config = dict(
    hidden_act='tanh_gelu',
    norm_place='pre',
    norm_eps=1e-06,
    qk_norm=False,
    decay_shape='linear',
    dataset='wikipedia_en',
)
Each number is 500 + 25 x the weight over its row's rms, rounded and kept within 0 to 999. Layers, rows and columns count from 0. Numbers have three digits each. The size before them is the row's rms in percent of the matrix's.

# up: layer 3 MLP up, 768x192, rms 0.202, rows 148-183, columns 0-191
# down: layer 3 MLP down (transposed), 768x192, rms 0.205, rows 148-183, columns 0-191
up148 099:506487520508535497530512468472486500512502495439493446484555512500494480479468503498510476569486503479516551519505530497489494502478512522485551519495476547484551501492485528496489488481497490586499481502464527465495491537542462514479515506473515493517428510524509480492457463517469509500486481550488474519496491447522503496528511505461520485501514478492524491499500558516477504531470517522488489514530463487539538481532487532470482494524507529522463467473525488528462524497456472509494520506508500509484471500526504489495496497476503524471525469499477493527505456469471525500
down148 104:480513526518502456509463496490519507516497436523494504514484516523477489515462514509506500530475473528508517500479435468538449505524476565522497521546460529507475508514495531498506469524510493505478484522525462485513513551496485529513491538485538457496462467514464523505501549503477474486498497519492514485484545472485490458494515489493451528469527488467492498497528522491503510469507444501505450506530506521483530514501487484490491527498489513459489493509506544504481526445491533516505545486508497515510505551526539482493532514538479471453550490471499513528494466512530467482
up149 094:479504504455504519500485471521490494522494472516520513530507515504492475494520519489489475457497497454506528488510491449511462504489546500499542512448486506459543502510489497534495493517505504503477461508508508501466497511495491514526518542507503529517505518523541482468483498533478507512526475471523514529493496480456510545533483484512515473496509487513510495471496519508502499565551461532504480450490490447529489507504500554428480573508490513454500506461535513461470486501522517499488496466482470511434507501545474502488471507552530492526470531503523562509471480508498495508
down149 095:446515481464485481537460504499494541481479491487500511493533562481496476492475508507508518513527485487501536516497501443531518446494492502506452494500502517490466474489481520492536471489530514509526505513524531466507489516499471568508478474518510518497515466459488503530495515513505464480486466505466526536478511514486531518494529522541521511522491518545461508511534516472491486474508497522513417465488497480548526513485491494505492502521515514554451502529481495517488495517515519465529506479507521463485459515458475499528490541498545469481484490525561485494542500453511482482
up150 106:458478538497540519507527463471452474435445517505509492527507485502475531495474496506503539513513536484510538519483514475503510475481490479514443499471455470500460516503494489554528516551488490489505470502476510497518487534501488472483546515463504523511505476543547518475512519507520516491493478473505500526505561524497558490508463494572471492499530526476483470524502472504495496521478460486503482534493465509495477475542486492510496521504491478479468485535428486508495527532482496489490488452516499522480511505498449504469477479465487506529487501501464523478493524514518496523
down150 102:534460484509527483444468462470497469460521520512496492460460486497456489469520524505498515491505469521527470463482504536506504487510515501462493471493481455454555480495517480537457542522503535522484463493483534501523451505514454491566536523482513534474493485554459494516478516478527496497533540505501485496525494489530506517507548498490522486489483544494519527540512495489483506471509528501513468481493499505562496522496549518502543518509518482457544492525516492521479520481494543473472496528477465462541505481517489472507490510529495492468482519493486500538498497483503503508
up151 104:486482501484499509544472479453530463394516491525459538482487548494510528526536522501502520502504536447515495468505509489500476514504507499469497500533478452545472480490488480519470515488488492506491481454481518510535490466467540518513460493486529510540527486497469492504515452506520462529496527523524517530488497515463504510481516473495490518487501512512484469451508484511516503474447545519509491551526505491495503509513544505487518488514484533466499512495498482456523503466511477517502463543534511516500442529486508495529492528496494510502474464548493551516512531505469518506
down151 100:507517505543514476494499499461507509514487510560466484492486490440495512534514529451503484535493483516490526516476509501535453490460480484510506458503519449462523491487529492503534552505530487512447501474505531551510479543530521530485506449497503481510503494514477441502508518450484521490493457546543533509465446449479470523489484490495471497517548503540513508494491456504532514509540487480496519490484490528489522465491510519486495483478529509497529556462514498477499482527509518531484467501486487473518484510502512489523493478513535514527455519513488475499454520495530510519
up152 107:480484475489514484480497465488481420548476508487515493487461497532468482502487513479479512478479457512535520535523471455465501482485482518508504533455480486528509558508489533485510450499507493517516530482478555525489505480509518478484466502506521492528523482514511494471487573523555516539469481549480452501464521497548497537494513500533493489507549489493496466508508498528516504488525520486501540498494487517496486487519557505508480496546490495502506521491511508486500518530494476505494557507547464502500470502517494472499539516517527482511481517476482520450471483557508528467
down152 104:489488483498515472493492464497506492522496505521516504483478497510490492501456476494461524496470493492506525509506551516476549483476520514510484492506496529587484509524498454453494498517487517513517539505504480507517490540534509530546472503499497493552556513490511479489491482482507524518507536475455505520505491470494495503515502503489475455494530514534498499497464535516494498508490554486522486500494510509513474517488508478509455488496469471520479447527484417462479525536524487433522463505490480479519511499551538459542498534493461497493509548469458506453532539513514502495
up153 110:511475536549500549483527508500492525497486514495502490502507584531502512490479498481465485446505541490510524495505528487522488490482468533450529530427484488504493476513520528472499506475526480471510496485495489500488483503497503531471440501471502511456499508507512487469489503490508515487509502516529473503499480461512512469478463491499497480537472558530513496489472482507465493518493494462545532446531473491543458476482499533519484558526505500520494514462502472525504490496457480516489483519495464463528461492502443566507507486518497491534506528501472535456513517507521494509
down153 129:501502541482507538506517482502512510514475518532460537499470530500542496450468486486488488569469507525496482492467530498498537480444493518469494540471495468514495495492512529520497497510487517528507485493504473494487507511533499521522535486533498507461490510514515477486472471499523529506494500497497468550505535538529487516535483512505485513504447501474505488502513475509547468503520513461525495476520470437462502469495472533450518470480508508490480548489537511539490440471480562514463525491520486532500547488503491531511483461486492484525508484482480504480438540491464526519
up154 092:548483471471513494472515516506507479515489531508517487480499503529517496484480493496535491469486495480455483546457534476496554469516485487547491488515464514521499501497469483515501453536491512496517481462501495456536496557494487535499468500484516498511493459481498503524526513502494482531545492494464490555493462503509514458495505533475511536458505511500506485478488532535538503535544527431517527515491496510480521521489522547517496471515498529483476506462483514478486500511480496481484480510493444494461451466526492495477435502488521538477476454472523522493507471538538463518
down154 090:467502516494484488507480526568506492529516462455524478498475512517570489475499474524507449529478509501518464446500496476457509507487491524519500497511512523490461520468467521461446463512519506506499457522480469486504555487468493497535519499531525492522495485494532507499515552467544521516498536487513493517516505463531543481483498464523454530519525517514512486520484480509489474487497492472487513474512467510565482502489521484490483435517465473486520530494500492498483571494476515502515468540492514485500473515516487490467529532508560476485529499512504496509531502470498506483
up155 120:452505534503462495461497494475530481496497516505518506520445505498486532498514499501508477569508479525473514489491544499494496515480432484491460492517503491478526503482525510531480526534481487476458447494496486508533458544514503500529448496475491498518504486499523481504487510544521540502532499500545515469511493496442513492472508504559485475502498474524481510537509519469501521513496458511491497506489478496485516580482519454497510529505484490507517522513532435497513535489517536469497516505527485491487469508535490451487561536503526532476504459505507518489473516466463509481
down155 121:507492513515540546456518465525457496496491561500505516523497510474484548519479510549490479503518502505469420498472485539520504551520513493485449478517485489515484483450484509491482496490520527482493544510452461517527535538479488533468456478461510483520517483442522460494552532524499519515479495507505510478494493506487461518518520471530517497506509465503501483471485508447563526473506520500490512515472500532497474482486515478509505516497485538530484485509512480513500487468482481482524523501500540479503461527519505538497492473474493493498513497502541522517494480516549519437
up156 099:446462493507493479475459516495480505477550505504481498513477517512493569510501487530507456473456508512520504489527518500529493530536526472530518496449492486501533464493495515494457546457503514498505530491483520501525502494501534469484533453490543466500488473514499513504490521473513506545509473497501507457473504531541510484546498536504518561498463501491478518492468468514504511527484525461461497485518483473506530509476507460500479514512515558467480492492474506439530440508520496524499498528495511506506511489531518541437498491533482469478467503493505511538537536534495504487
down156 096:522489528523479469479495478500568502516545512509481471484453494555497497512465488512471530495447470558484454524465466521528482491537529519471523487479513545490489491479470532507502508536515511494510552520477524544493497511505455459509533526478525479495496509505455480519495513498489533471499495505517507450466474519485500478563497477488502543538470462510513495487464503493461515540469505488518521496493485489509511479494503490498479522500493448502511540486483527469505521479533486508516458511467483506537504547486533477521527452512517477528482510458460523535515482491501508491
up157 089:460519494523477516540469464505535505465528496485497483508494491510505467525487542523484484524501503501486548533484476463488537524533515464509493500494500521501520480525531499479497517510531513554493486492466494514455473466495529464461508504473494461492521517528476509518506464544503485510466502502521517497473516503476525522516505504489523503495499444498469529512508492453526531470468478417496526509491509475504470516512473479510468474481512464484548515467556476471519488479478515505507547546456493505443484534454528477487452511508496494504518500536494529504568482479484511508
down157 088:490485454491512488490518514468471502551453502502475513546518503494524510509446538517504512522504505503552483479480519543536488487450496504501534502477484523458473512526484491522517531479478522514491498506506494476511487468497471529514526488477569510480490518519463518516484521500483505478493487477519459502482512561498472534457502477475441488574480533526471499465516524505518511535455492496547530471503503519474510495510506502524468521476490453514467534552493491526553469498518469523506520447507478487537508490531487509450507478515487501500526474512509493479507520494469502476
up158 102:500508524533525491522451449521464498494495529494508512532454495523492483500503507513542467543504482516499504525492460548486513503483503493496490516470475519525545516460510510491530490528507507525535494448542465573528507492448504484531510492518464476509542530520509499546521505491537512528481489461477469471483522494512462489524526512504479475488445474486511497516475534458527540469497517522516476515475485487469508473502449523496475489509532512539470548457501494471482510532449496476539469517498517506530511487506492542465484486509476484502503507522513530507480497509440486509
down158 095:472460450445514491520461502467499517497526508536498496492530500500530514512503483466504526517540513514489458508504496561543512471508535454480481482492560463445550484501522514489497501492488473524492511472505503488516494511536556491489504464489561521534527495459509495503491467533525499518477519580529462542505530480506444480493478476439510480503502519487531478480530542512558462505472484472503526509502532468491488487508522512508502496492508510515507480490504454505508470476488515532522496511486465519512495535494499509490489491466497508471521497477479482514459509499465488517
up159 106:462491500529543503556510514481499516525529507481484489471520528519514486492482484486507473482468502508563499490461503466528531528475492446527494483507498507532548506520478536515494524494489502483488539491523518525480485503478531498466471509483457495506476510525516508496476516531504498500489493482530486510452525485511496530502501484511488511502452543535543554493497527473515518515545476469480513448510487506517521529530474460512466502497484506460505508537504470485546460504466500555492512506494486503547522533522505526496450475530435478428486534480487501458502508508501477462
down159 103:459489476472482495466510516495470512483490507501532495493521502480525465507501531535504496512499497507521524524475490502546436494504490504481487513488516507539493476460467523493505521527491539488504459575488495503503464496524481494463531490474471481478478469510445487505518482527484506540493526478505480484493527531518545486497581495505488487539502467456500517518498536505521542498465495514494541530514493506492533517524522516491484440490513495547559518481521522488504515510530511506507497520453441492465457491467493487511473540489449532479517483509544489485542497472477493531
up160 107:466484510482490453507523517460503489524522470519511509546488519474507514521517508531504493523526523512479479500513497529497485484525523503516495509537439522515490525440511477497495507459527509513495485497489501515502469509512481525470508519485473467524506519489506463504498485498510509502542499496495488476453516469523537521497524504462516514503456496497526533512489523506487492587561479473492475477460486522524520481545497526513493464531526530529468522522499555471496443443513490520511454503520445470494486487518492530456478503511510518504487503530475435525466538493497468457
down160 094:526479534504496457512524501536531466508493540457454519474506513515497478543508521474486525483510516478518480455502519520512464538515462520523506459480558520516486521505508541482504512508465488485478501529514480479508475480510454498547460473512508531577491445482470490510502483501487493480483499488498483532459498511497465510507501545536535495479515523499501502489460509521482526511455455535498496458497464490477509493535480460500505533477493547519504496506459455499515496516502517508487481456525476504500516474527545510529496505532484465487529509516494545481534546450510480486
up161 090:533533507504479521523505524519509510487478495484512507504514528461526499507475475512486502503516495526519467484481491474490535527506504484475503559510473496460509531476513517493518525501483509512497486511523525518483433516469532486446512528527483433482512523483518506428514464517498503506534512460502472544498508520479487487489482477488558495548537546534544534484525519502532522495508516508553496525504494493476491515519507516508448487517497477449496520472508517521500500493500498485496480561499470518490541504464527534472496471504535474515452471525454515436505474477517530470
down161 100:488482488488471506514460496496498528493519508492461476509534503512494544498542468548532459508505507477502495543486506489507500522529501524483439513521537526497490520483500509513530537481509465473519556504496539461531536482488485514496515473490530473496446484489511500527489493530475492471445563510532512478510475501491493541514470515495521520509517472473483502525542550464492466486516481504418491477487508473512518454459466501478484507509489504561480502496469485497523501529572481518507515487479494492519471480500500466521460501481488493518471516498566491525536501505490501491
up162 109:487491471478465503523456469517501449498494470510485513509449488536468543514494534510492485511509524463502512527517476486528525508497501489498526457517511470508474500492508476476470419486548453473503479469485485536508528436534471504511489525508474485498485521487490450508491473513511517479478531561464518560514473493538556481471509533525494488470534518534508525489552492490497550504525504516547513492516504521475471504505553508510499496513490512487514531535519512472490526501476516513508520504492481484534469525529470498485530518465533480513473518522484521517491470464488496479
down162 099:477455499504523496483500482468528482464513503498503496538470506483479525478510470481519535466461494486519520515509473466495465506523538484468523524522511451495454535501528482510526446527488538509493491494509536532455526513493498507525459508512428480442509487449531499508472493491528498506503490441513528523509510503430473508501519499487502503506496528489524475485466501470479463487491493498476508537508510512510545479464496514517482512509511571477509494483472523506550525496562534506517508511512493511542535509512531475492506532495504470511561492485498473486498538529461516501
up163 096:501509487476482452495448486499522492490491484463483548505495537549480503523514505491480489491502505476511479467504512500437506509497527514440499489537516499481549491501471418517516528521480531493533496482489499501467486535488509488480505490493437524512556485498465524523475492544501538512500502466472493478523519487510485507493467495526485520520478517512469500520512541540499540483506494507520522522502474469507517457518522514508484559491469502485503469446497492523487475501496489563525530554511490525519536494551484519537489525486492497496495513540519435476472472479487506481
down163 091:500516497495535507509519507518521489494478470491507459447482463500528476512474473493481518432534526531504506492503504473491481469475495526483533538488495510497508513545439464521503506515502510486491513503493495510487512489505536489488486495483544583495457507514449458506510534485477476479512501494501494445540523474504550486474501485517527504484523491487493481508472520513520535497505514546512479444482451549534462491532518491517551524496441523511483517489531521534495516525526552471509494520468511500493475548526502508489478497455488467513495516485488465468520513525470532516
up164 098:523526458535514507525476491489466520459521508494481536543481497496524495506547495489539468463510491455477514492507512486498522477513502444517495478519525525505517486487485514502496499458463495530527479478546475520518482493486488441487520498497497498490538469540472498515472485478489519467522491544449495548488493499479502505524473496523510509548453490474525523489410519498487490477500558522456496485488546496541491476502538500523458495499494477512453544483525509520505533499544505537492485518476510512497512509508506467496504512504526484491484456514479469490508467490492568538
down164 104:464484498510513520530493507526490503507524504490489500495479538547479490514501524475497528512473490481520490517496504498490525502490491460506475500478579543469512510503510533518523512486454510446498486513484487572517555502490530479501521517547515536463490510465492512499529463491484543536469501440489507505469543519471505542521454475485486541484489544462500472476523496524479541510494488478501512520522490447433498507479489494540484492492490496472504483487527506511575454509510474506458549491516458524507502543467481484504485492494490477488528514527494469509502495478496507506
up165 105:493485514495505511470526474556510545511443517451463481499522454516468455520493477505507476490525478477505458464507555481507497470518518522509519481495523508484481500474521504488508527498514477479498521481507535474528501503522516507528500477491499497455541517498497526489482458507492562513470483486500539508545569540488478464479492504506465497552485512509519477459479527549534499511488526471483519501496487474490481500523506477493509479490506537497556488537503532474533503469483514532488478522516480505553501517543527475501484536524515484516463472477500538494548475488477473450
down165 122:515455479518517465528469517463456508506493470525445494480461504472503507466544532474511533491482502497546546512480528499548516494517502415473518525515508478486484520496487516514468527495505496482526498489501469531477527470499452517491491525484507534489512515519524505495478522448494474483555501501537514496459454492484523515500473530516481528513504518498507525511532438494488481493495502498506501497504535532450457511462517541534531489501517537509495526509469477466554484492522508505503519531488493510464524501499485469458494530516540502487492482490475525482461526545519468529
up166 097:472535482503521524508471507492507521497519541510541508536454458472506490480528533516485531532485515514478496519497535468502483517479467535517487505512485456493455522503530484512456520498524489509502484472470531523541502532426541481487509515505536512483534490529502468486526526495436525507522474500510514469521524505494501504484528515553473490478478525507453501507530528490509453496482484504514517524562509483512500493468496416499500480485492436491516473499489475519520524504512511489498528496474473508515526489485450511516507463529474465480531544517545466463490495507513518503
down166 097:533473483492475534515489528498520534525504493498533528477505478501510533506544474497488476481496505498517508497522551495465504510503477528462485534523487501517493514503482475489490449499453466508538485522505551546513520510490502542498498469493510481452500517524468470525485552503500478504527486530512493485469417523507478528485516528480489493490470518408502519481484485516461512488493444522506507512559522505518503513490495526470491516477478472532504527486504500511525510535518490444460506461470515483484514459522476497517455488467522501478514493521509504472493566512504495546
up167 119:501493508489507516476502539499485482495547498533447523489500492470512517497542503478526442542525477500518467496474501508535538520493554481510531469456467498457462477491504496516499523454514520484514519474501501525493485533521524497493504509534502473517479467520537515476502557467459518487523540494475499512520496480531472490537510504511534515481555497521467546480491466507461502494491553490491497445517502519514516499535526467479492511468476549480524504490515544492483511488478491501504564476490482517509523538478461484498501546536494459462474513490503447481494486516499522533
down167 106:484548478511440505480487509468526473510505500535450480501491500540504468491495515517502509475515462495510496517491504471492526515563469504488477554515457519456479537541478558555468499495499501490506496488507503495492518517525501498516497483503523523511520520475468496532519463478525513522433443465480465473485490504533459454472543493515506540513485459511524482520512495485504503488524469498479507483509489505503486488545500507507471484485503534505470483469498481468511480465525503526546571499498495502486554522493525465478457536535511514494541511481504494478532516527513501528
up168 103:502505482488526504483503534491453469478515542526515465482467510496480520520542498456498537473505537530532505514459531490498469502496502502522457473485466502528533526510499430489481527440475542504497506509480477524469510531526498524490526479491516514465553467531569510481490489454479529536474438479533517516551482478510483489488468490507494502523463472454488522460484488523499475551520521493474508492489521516466516471489542432523521489506494511483520495513499517500490492492512494491519499513489535510482497495525482524507523518474534519527478524497506468486446477489480491514
down168 099:505503501493526492445510515519513506514504528484547501467510475468500481519504477472541492522478473474508541498494483519484526506510505501519482520485526466462515518519537503566510485502466513512472497538525493526531525464479487536502447473494540501535542483542497523511523476514474489498512540501520550523464445553529493511475475483494465497515490480501486531493527482488485488465475472473468468464494510501516487484493469499519477557545551517451513511488490515495491490516482541519497513469478545526547494473493497501449518496506475478497444508517458500461499450478502523502
up169 103:455495496462536508523503516455490449491539519500500509493496476466513491471496528517475491486535452485509468469523488550521521504509481467491485503465509501495491474493472510496532475570474451466500523491460501464483510512519512479544476504492489474523517472519487462487540531512515524521494505454475534470471507492463473486574497488503537514508472518499483493482485490504514496522524503550458544508496511477517534472533493496532535523517525500540512477499526546508464501493523558473533493488503432470521531519471471528482492511463517490517531479492516487477520503501493480484
down169 099:512524507509471511493520500481472486462521507484546479449518499510507495481567479495546439538533496519488504513496501497441467503495438464490518508480499460496490509466501520490522502511497531531537455526481525493490490466504486509491530497500512560526513532515473518448459477505482512509454501528520520541518522511506485467497496525551505523530482484480490526513521504492513512482514514506521538513479508495502432518527542449491503484438513509515475515493505492511484521494456476507516474531420489540500503480499512475514518456489473527517465494515483496539502483507481504502
up170 105:485458492539534529489463491512483481442516470496521537537522508459497485512519502470491480521510511517479494515461513515501518523545464515524517498515546501499481454550476550490402475463456519483461483496545507504488477505485515500534517496491540481476476497500532466506487530514509504498477481564499525495495481497475503471472488455491478496506521456539462517498512499501500457502507515484498497493462495535489517512508479499538497487562452554489542485501506481493469534497500485558507505539483471527486476537503491506529498490498510538495513487491525516503500465485509498508
down170 104:471474472472491520526516447475468492476505501520504511527508483480489508537555533524510478507512520500490496552506508507516540481468513542520533497499469490527495500516503488507508508518498507471500473484513483494536544507508528482469504508555512506514532474524508512451498489497548485476472534524477511450513465453505482472505466481505553494495545512485467504524459447502523459476515451487495504528517480521522543494519511534513498481470521474447474520488481533498507520457502515492501526518554495478497494459522512495508470500526487518520468447485460498471443549536508480524
up171 093:528466485484470496511501522483477515505527473517454509486549491484516555533479487516490510495501490522474483507502481449484536530490485477457516505501487454463529483447499557522498525517526502501487502505489543508508490538501513486507458503492506477515437476476502488493510503502479534523454509463532516517518537481509465524498484497558573492497520474554502477503500521498510497485496507519437481493532487531502492483537466496473515531508505453492526513528496483505509483494513469469539501493567491502466483501515483484465506476534536503489486482493558495525443460508474496514
down171 096:478500502479500486494503487496452461521519510523501506468511479540477575513492468460523498497498484543506470550495547500495501513506489497498522491500493488493497488499510482532434509502505509488482503480507513489467487515546497504496477477505530573502469485508496506509502501540503499498467522508441474468518531505521544435498467525508503463473543476531524478485486515495484430445518477509491501494473473488506487545500497506516511550540511470504479478528529462502535501526534512551505506487483432525503488468489508483504545486503494521486499514487495463510535509464511517556
up172 104:512476477550499514501510484482454478502476495461447527478482533535500492550455483478526509475508490513527489540531526447512509489492529486484501505541489493498525491500457521488451553512506557491465498492465514537492495480536515507470465513484516486472493467491535494519501506465535499476505504491531506493520515486514482449466516486535524497433493512492548492500456484502512494515487523453486470512457545507488505498520453525511521490508506483429502466499485499481485504484528486515474510488525479485526470484541518509560484459513506511509547445501500505511490483534495491512
down172 106:472486492500531498484494510442483484447523532525527496462466497502524476480530509473494482511525510537523511501494466509520491498491432491491494489511466497533466473521452496462504462518511473496502466540534491478495444524457471517535508507456489501513534493515484539530490502506502504500486529504522496492463504534462458484546467508494445486486489551511496529511509509535497511502523519521543527520544488513499521501491522503463522491522489484528500506514544480468485502486537556485472515550505474507545475485485471509448477569518508488514494494511510511521492541502469460505
up173 100:502534507526460494476547534474480496483532515490473512533454501478474497511531464500538495473511557478527467533493505499493513507552511493512491496538517487524500511486466486518483473518463469478514486503481486521472498500509542530483512468480452498527493464533521490515478512519471431498485494502491502512505530470472487485496508535493506519465496496474511486476466466524504473536519506542499469505545504477548525533532499504515514541488545509488514527491518486454547532479460543463471475528457490509471578463481497484545477493505516480506474492516520493522500509456486511501
down173 096:497503486487465507505525550474510513502502542446480504463465509474503496491496512519499552517504560508519506522510451488540490526525506500499483501510498487460456501486514469498527459530471529447492503517491510475453545435529520476475509506537493517551522507443533501464503519520504485518528453505472483486487521500472536506520496537501498490500501459512515526511506478501482476484477471546480475517480488484500498476517504507499458495521500494500512533494517532467535502533497541478490497494519493491523462464524526487552509462505435479522528474540534473524529501508484450519
up174 096:496511514516495461483500502503516488549494488514528539526492507530488448496486531477470518483491500499493529503534496484515457465501502519485508510484460568509506501489491514498520536484491543506535516468487523501507511476517527511508522471486522478471499488462522519505528473527467497480501460464510502515548531490510474453528489490547492514487495495544484530521567461500476510474513505532516468495497521484500460471521497563494484456497551544521495527532497469486461498537514495504525452495527506503553504532466471489562469480517459517477496457474479504485487473496523472463
down174 090:491498464476465471504496502533465453490485530514523489509535474506491531453500512573511511511504499514516501509496502516483539523519497476520492440489537498485510510511483531485509488519521519470473480526498469501508487545475488518468503519509466534507489463516498499524441484472557514545475518532444487458491467493488578532486465477460486508494514499494507472539486508470527502468522493493469526433520504481492513516523517451475532494484494485505507505522530505492485517467509499512498543552453510515507487523510491483500516466516543506495490496484530534500485495483463521562
up175 095:542530497512490519517540506491510500465494497482439504491534473515517511473509497472482504493476520518535493461464498488554497504532469492486510546549544520490470425476504474517476508489496512501505492521445477454517515520507552511512439519518513498481486493511505521497508479508487508520497504522506507496484462515460541515499500509542524509509481488543439517478501480506469521522493471501521468502470474467510529504518525547502491514482449488535505511486462494515496506487478462467512560537515490494488497490486503482499496521524509522480530535543474462509483493406491488514
down175 101:490433507513536486487475492520514482490508471488480469491532561512501498495472511509493524475531515487525469514483513513545473421471472478479503495506492465510488472534480496532493517527553490503518457472484493462444524484491478507496505482506498517504524542484466503549504456533530539538515542475522509555481531555503459500461467515488493485508516483469484483532544526492480484504509475480517483525503495463535493500499512518498561519491492459510515491517491514516480512555508569492489508500488494491493490497500457461550506507492491485500548503514476511516483525491491493479
up176 102:508478491480514552505461494522461489512510528538480479497551508482498551495523519504536473529510514495519487497480515529553493505533523510484514445500541475514496466527497461502487500476488505453484508488535491472494512469511518515484549550476494525497497484522522509467472497461519497495504504514455529505477527501489448520564558522515514555526514502480456490502492497533503500479526526478458500507518465478467501480501527545526464489488429444527533493474479487515484516535527478461503487492528520513533521545471506482493479500512476505476469484505523508503475513525490514488
down176 100:495488548465480522529509479480473475453544493522511521486467499531565472487498479508528507507504484517542481525512471489520490489545457478525498486511507503511504544458449503473505507506492501479468480532507528512444462449514491520500505503506477519485490488532476430561503479498471531460507556455489496489510525516483480458489512499506487500508515486465537519492482514540494518465491489473475545515496486472521481549472497507457467520527466477513493536520486477518504490512490490507497510521547462491533498514493498501495469501563532501499496479519486519514524514558535492485
up177 098:552484478509511508506506536506530537514466548483501514492508512521464464527516500460505496514466433514475498492511470528496543463509486493489450470550475522531506533458515465502528476498491493494508509517491523494505488496489514484484489472468465470484541481491521538491475485506536462503501526468482489507522556491475492479532503511548519496514466509532512466477497503519499558517470471513520501524465477480556462513499497476554510496512537478504496510496495456478501487522498573436502508486480471527517542501510505521483468501467522519462512531504484479493531491522474507536
down177 104:480488487532438548481476501539514523534470523473457510467472475508566448532531508487489494467497511494516515467520535514510483489571484509472488475494538459480508528471514516505464508491499493502496505474530509495468504491458518553535475475522491546500498474497552512486459475524508506465467518497511508482528481513517477472493456469489487503482498494489492483490517479491501479554508523453485498504539492490504540502553536528523498518530566500480473461488530489490465539504513508493525529489487507523532490450494495502493514513509448490491499506505492465497541527500517507494
up178 103:485460480558499531509555502523498490510468478536470463554489542480460529519489481497522477487480473499529524512492477466512487527460516512515502505525518514479533502532476486472502523477502532524537478498498522543493509507501494495496487495500497453489520477482512550519506534488494548484488487532456488528504510489487523469524498500491525531501411490479510489480513500527471529512518547494453492479461525486494489481504471545496453522523496511491487455501490521480533521490460499459496517536530519479528521462511565512480485519471476534474479509522468485550507503504478527523
down178 105:414485515509506508497520490519521510491490487484485507501523464489501504472473534502484444537496445481539491466447505490498508512552463523471498509507507531477509469473492516495453499482532466486477501529531532510494469472499517483536529517482482516461508477508515478501497460519530502547447531500465475515513501489507470546506529501501513528502460461486487495512520543530538494523503517513523481486508536459483515557494509470474523507520487493502541467501526487500519509572481481482477501550502494536549504509499474505497535526511534470518505498496468486469489484460459501519
up179 105:529465502508469544492526487519551543520534484520496502494464542484543543487529475487527473503510505509530524509476471529501453478462527503478480535486457480484517504488513509509498525475465543491508514497438499481489418482464537499527511486481502541440509511518514485502512510504493509522472527522489510550479499511491455507448503506532512538509507460544486518512503486513528538480532498479489488525508520532527504503501494477521491511483480447513551529479491498494506501516515478490478518527500475531491476516485495474506506543488525447486465475511511430487463518502497499533
down179 101:487496486496493500500518435486500454559518498487494478494494490484468515522537507488492521487509498503545495497497459469515482495498446460484506498470517514470513513476500470503515533509487484485544517525490516509483504462567537496497481526456568475492501502503517478540512506524560483472518529512474549516487500515530485491515513502510469512522521507499499503483476524456596493494519490469497524496476503451518516524488505449530510492471505472480504480491477463548498498497492502499541518488510492541506517520485499495503527492515511486466518529455490474436517518529552498451
up180 086:509482538518480550513524501534488497500503464475489517530499517452501497511499499502515420503539549502477549508521494476501523482510516541529459446476497490519546534532515505495510486485552484478518532447487519493498502492521526514530505453501505534465493446511470488467498474497512508512475503460497473531502500470524477533491495501509472515485475479502545511449495488534502462552533497492524508450518466481475518507494516518500480478502485518512535464472528488494499504514511492504476503522546553515490527513510456475490484552504478489544481485461512519520474507545508475475
down180 090:531471469480505479507489539462487492508489534508529489476480514544503490480498466511474516514507499510568522475492507465525521464483462480488545516500510522533469509509470478517483488485478531499492524498521472547535504530530458452465530490509477482452506521517493536465500504499497497500537508521535503479488482480530486491472503495489455509527493487483485462531547544510496519453506527520513505492470520543510500498470513495510484526528537527525458472518484500512514524436568481537499508456486490468492461531510511461478486505483535513427530504509476501483520531518501500466
up181 103:510510528497517522489499473499477510490461496494500437536526480468502519497479492521484553484515464521480520467484505498494504546514501452504478468499516542503501530516507490506556514465509507521526548518516533440511532525490513496517483454459532515489452457571528489506493503521473493489490473530509500493486524514483479488458442473503508507521472520525525497463505521442490511495476519474511488469477488472484526498471522546461510541495455493491527512501479530537514469486472503502513446507497508496562485506504527550529467493476463526528485476515490525506493513491518509509
down181 105:501504482503500484492456477490528545514497495466453536493522470454485522496497458500499544524505486518479471518511484476496517517483479514486491521487528504490496479543472499520524494497514493481466423487527491488482441529530518526525493486495504491469515540498540503502502523468465537491493503447518513492510532512521467537540503512523516489519488481490528502470554534532534506544571495488498453497503496485483522466511505520541520494466538507511503513540505525496488483539491467490526491504533455508493500460454506470488484532447461481494531485495480520461526468487478466530
up182 091:474486482531496439423513499513530526538515503496540481529453487487540494496471489512510554475479545484486496501548540524521490513518530479471534506487511477494489491518480489514508457521504496545504482480493481518506524458493477490548505479452457493474519517537545500492493526477545486466495524501522449512440504485511499500498514479472480493458496492518500522502481513525485509442498507458509508484472537519492552494475535558481495464511525466497518519492520524461509478484531487519500485488480491489527532507514516483499472532480541448528526494495500481512466526482499514496
down182 089:461467503470505506516490477520497521505514480507523524483498447472543469499490511482493536534488508534483513498516533511520514434517497515485484550504534510538500531519492508504467504513536480510478501458450484538461507491500517502497490500539497504541476480507520542481458537469516487519453525493530505533512505478491571491477505508504497474512508486481498484477524488491527480498469503464461509459478482478497507469536522492497486525526502451486485496544494498528502538529493441518502494548531446504481510473474474502463488508528497525532552488467450503543518547480513501463
up183 102:451488448517496477532499560469479507486461542528494537494463486495532560506457469516536500520472461469496464485491510462472512491534502493482478542509497505500498520489499534494483468523529455508542483490515502458469535483474492496512470486510462469527464484485463488527505479493494520503500538504463486531486480479510531475504541521532493494497497491499509534476499524481468508489513504488479519525493554502489483485512468525504503484515479483441511527530513533526497494545513514490543503470466498490536508521484504529507487535488570538506507476491496466473475487517531432494
down183 105:458500539483510511502513494499527447533521469503540494502511512491569504520484486518499479519474431502519481453469499555500503476466460491541515492493481504452481515519487513476495490475509498489522512458501471496511480491522451510478529488531446488463501527513493529521486516503520475494498520491526493492497552531489498518494572507480506513484486546441494545463526493474516484508513533523514465521500519501483471534467509433543521461485509508523516520539518525512456510481515486513489522523453490499502490533509458498495512481508461494495514521515490515512525498494484515440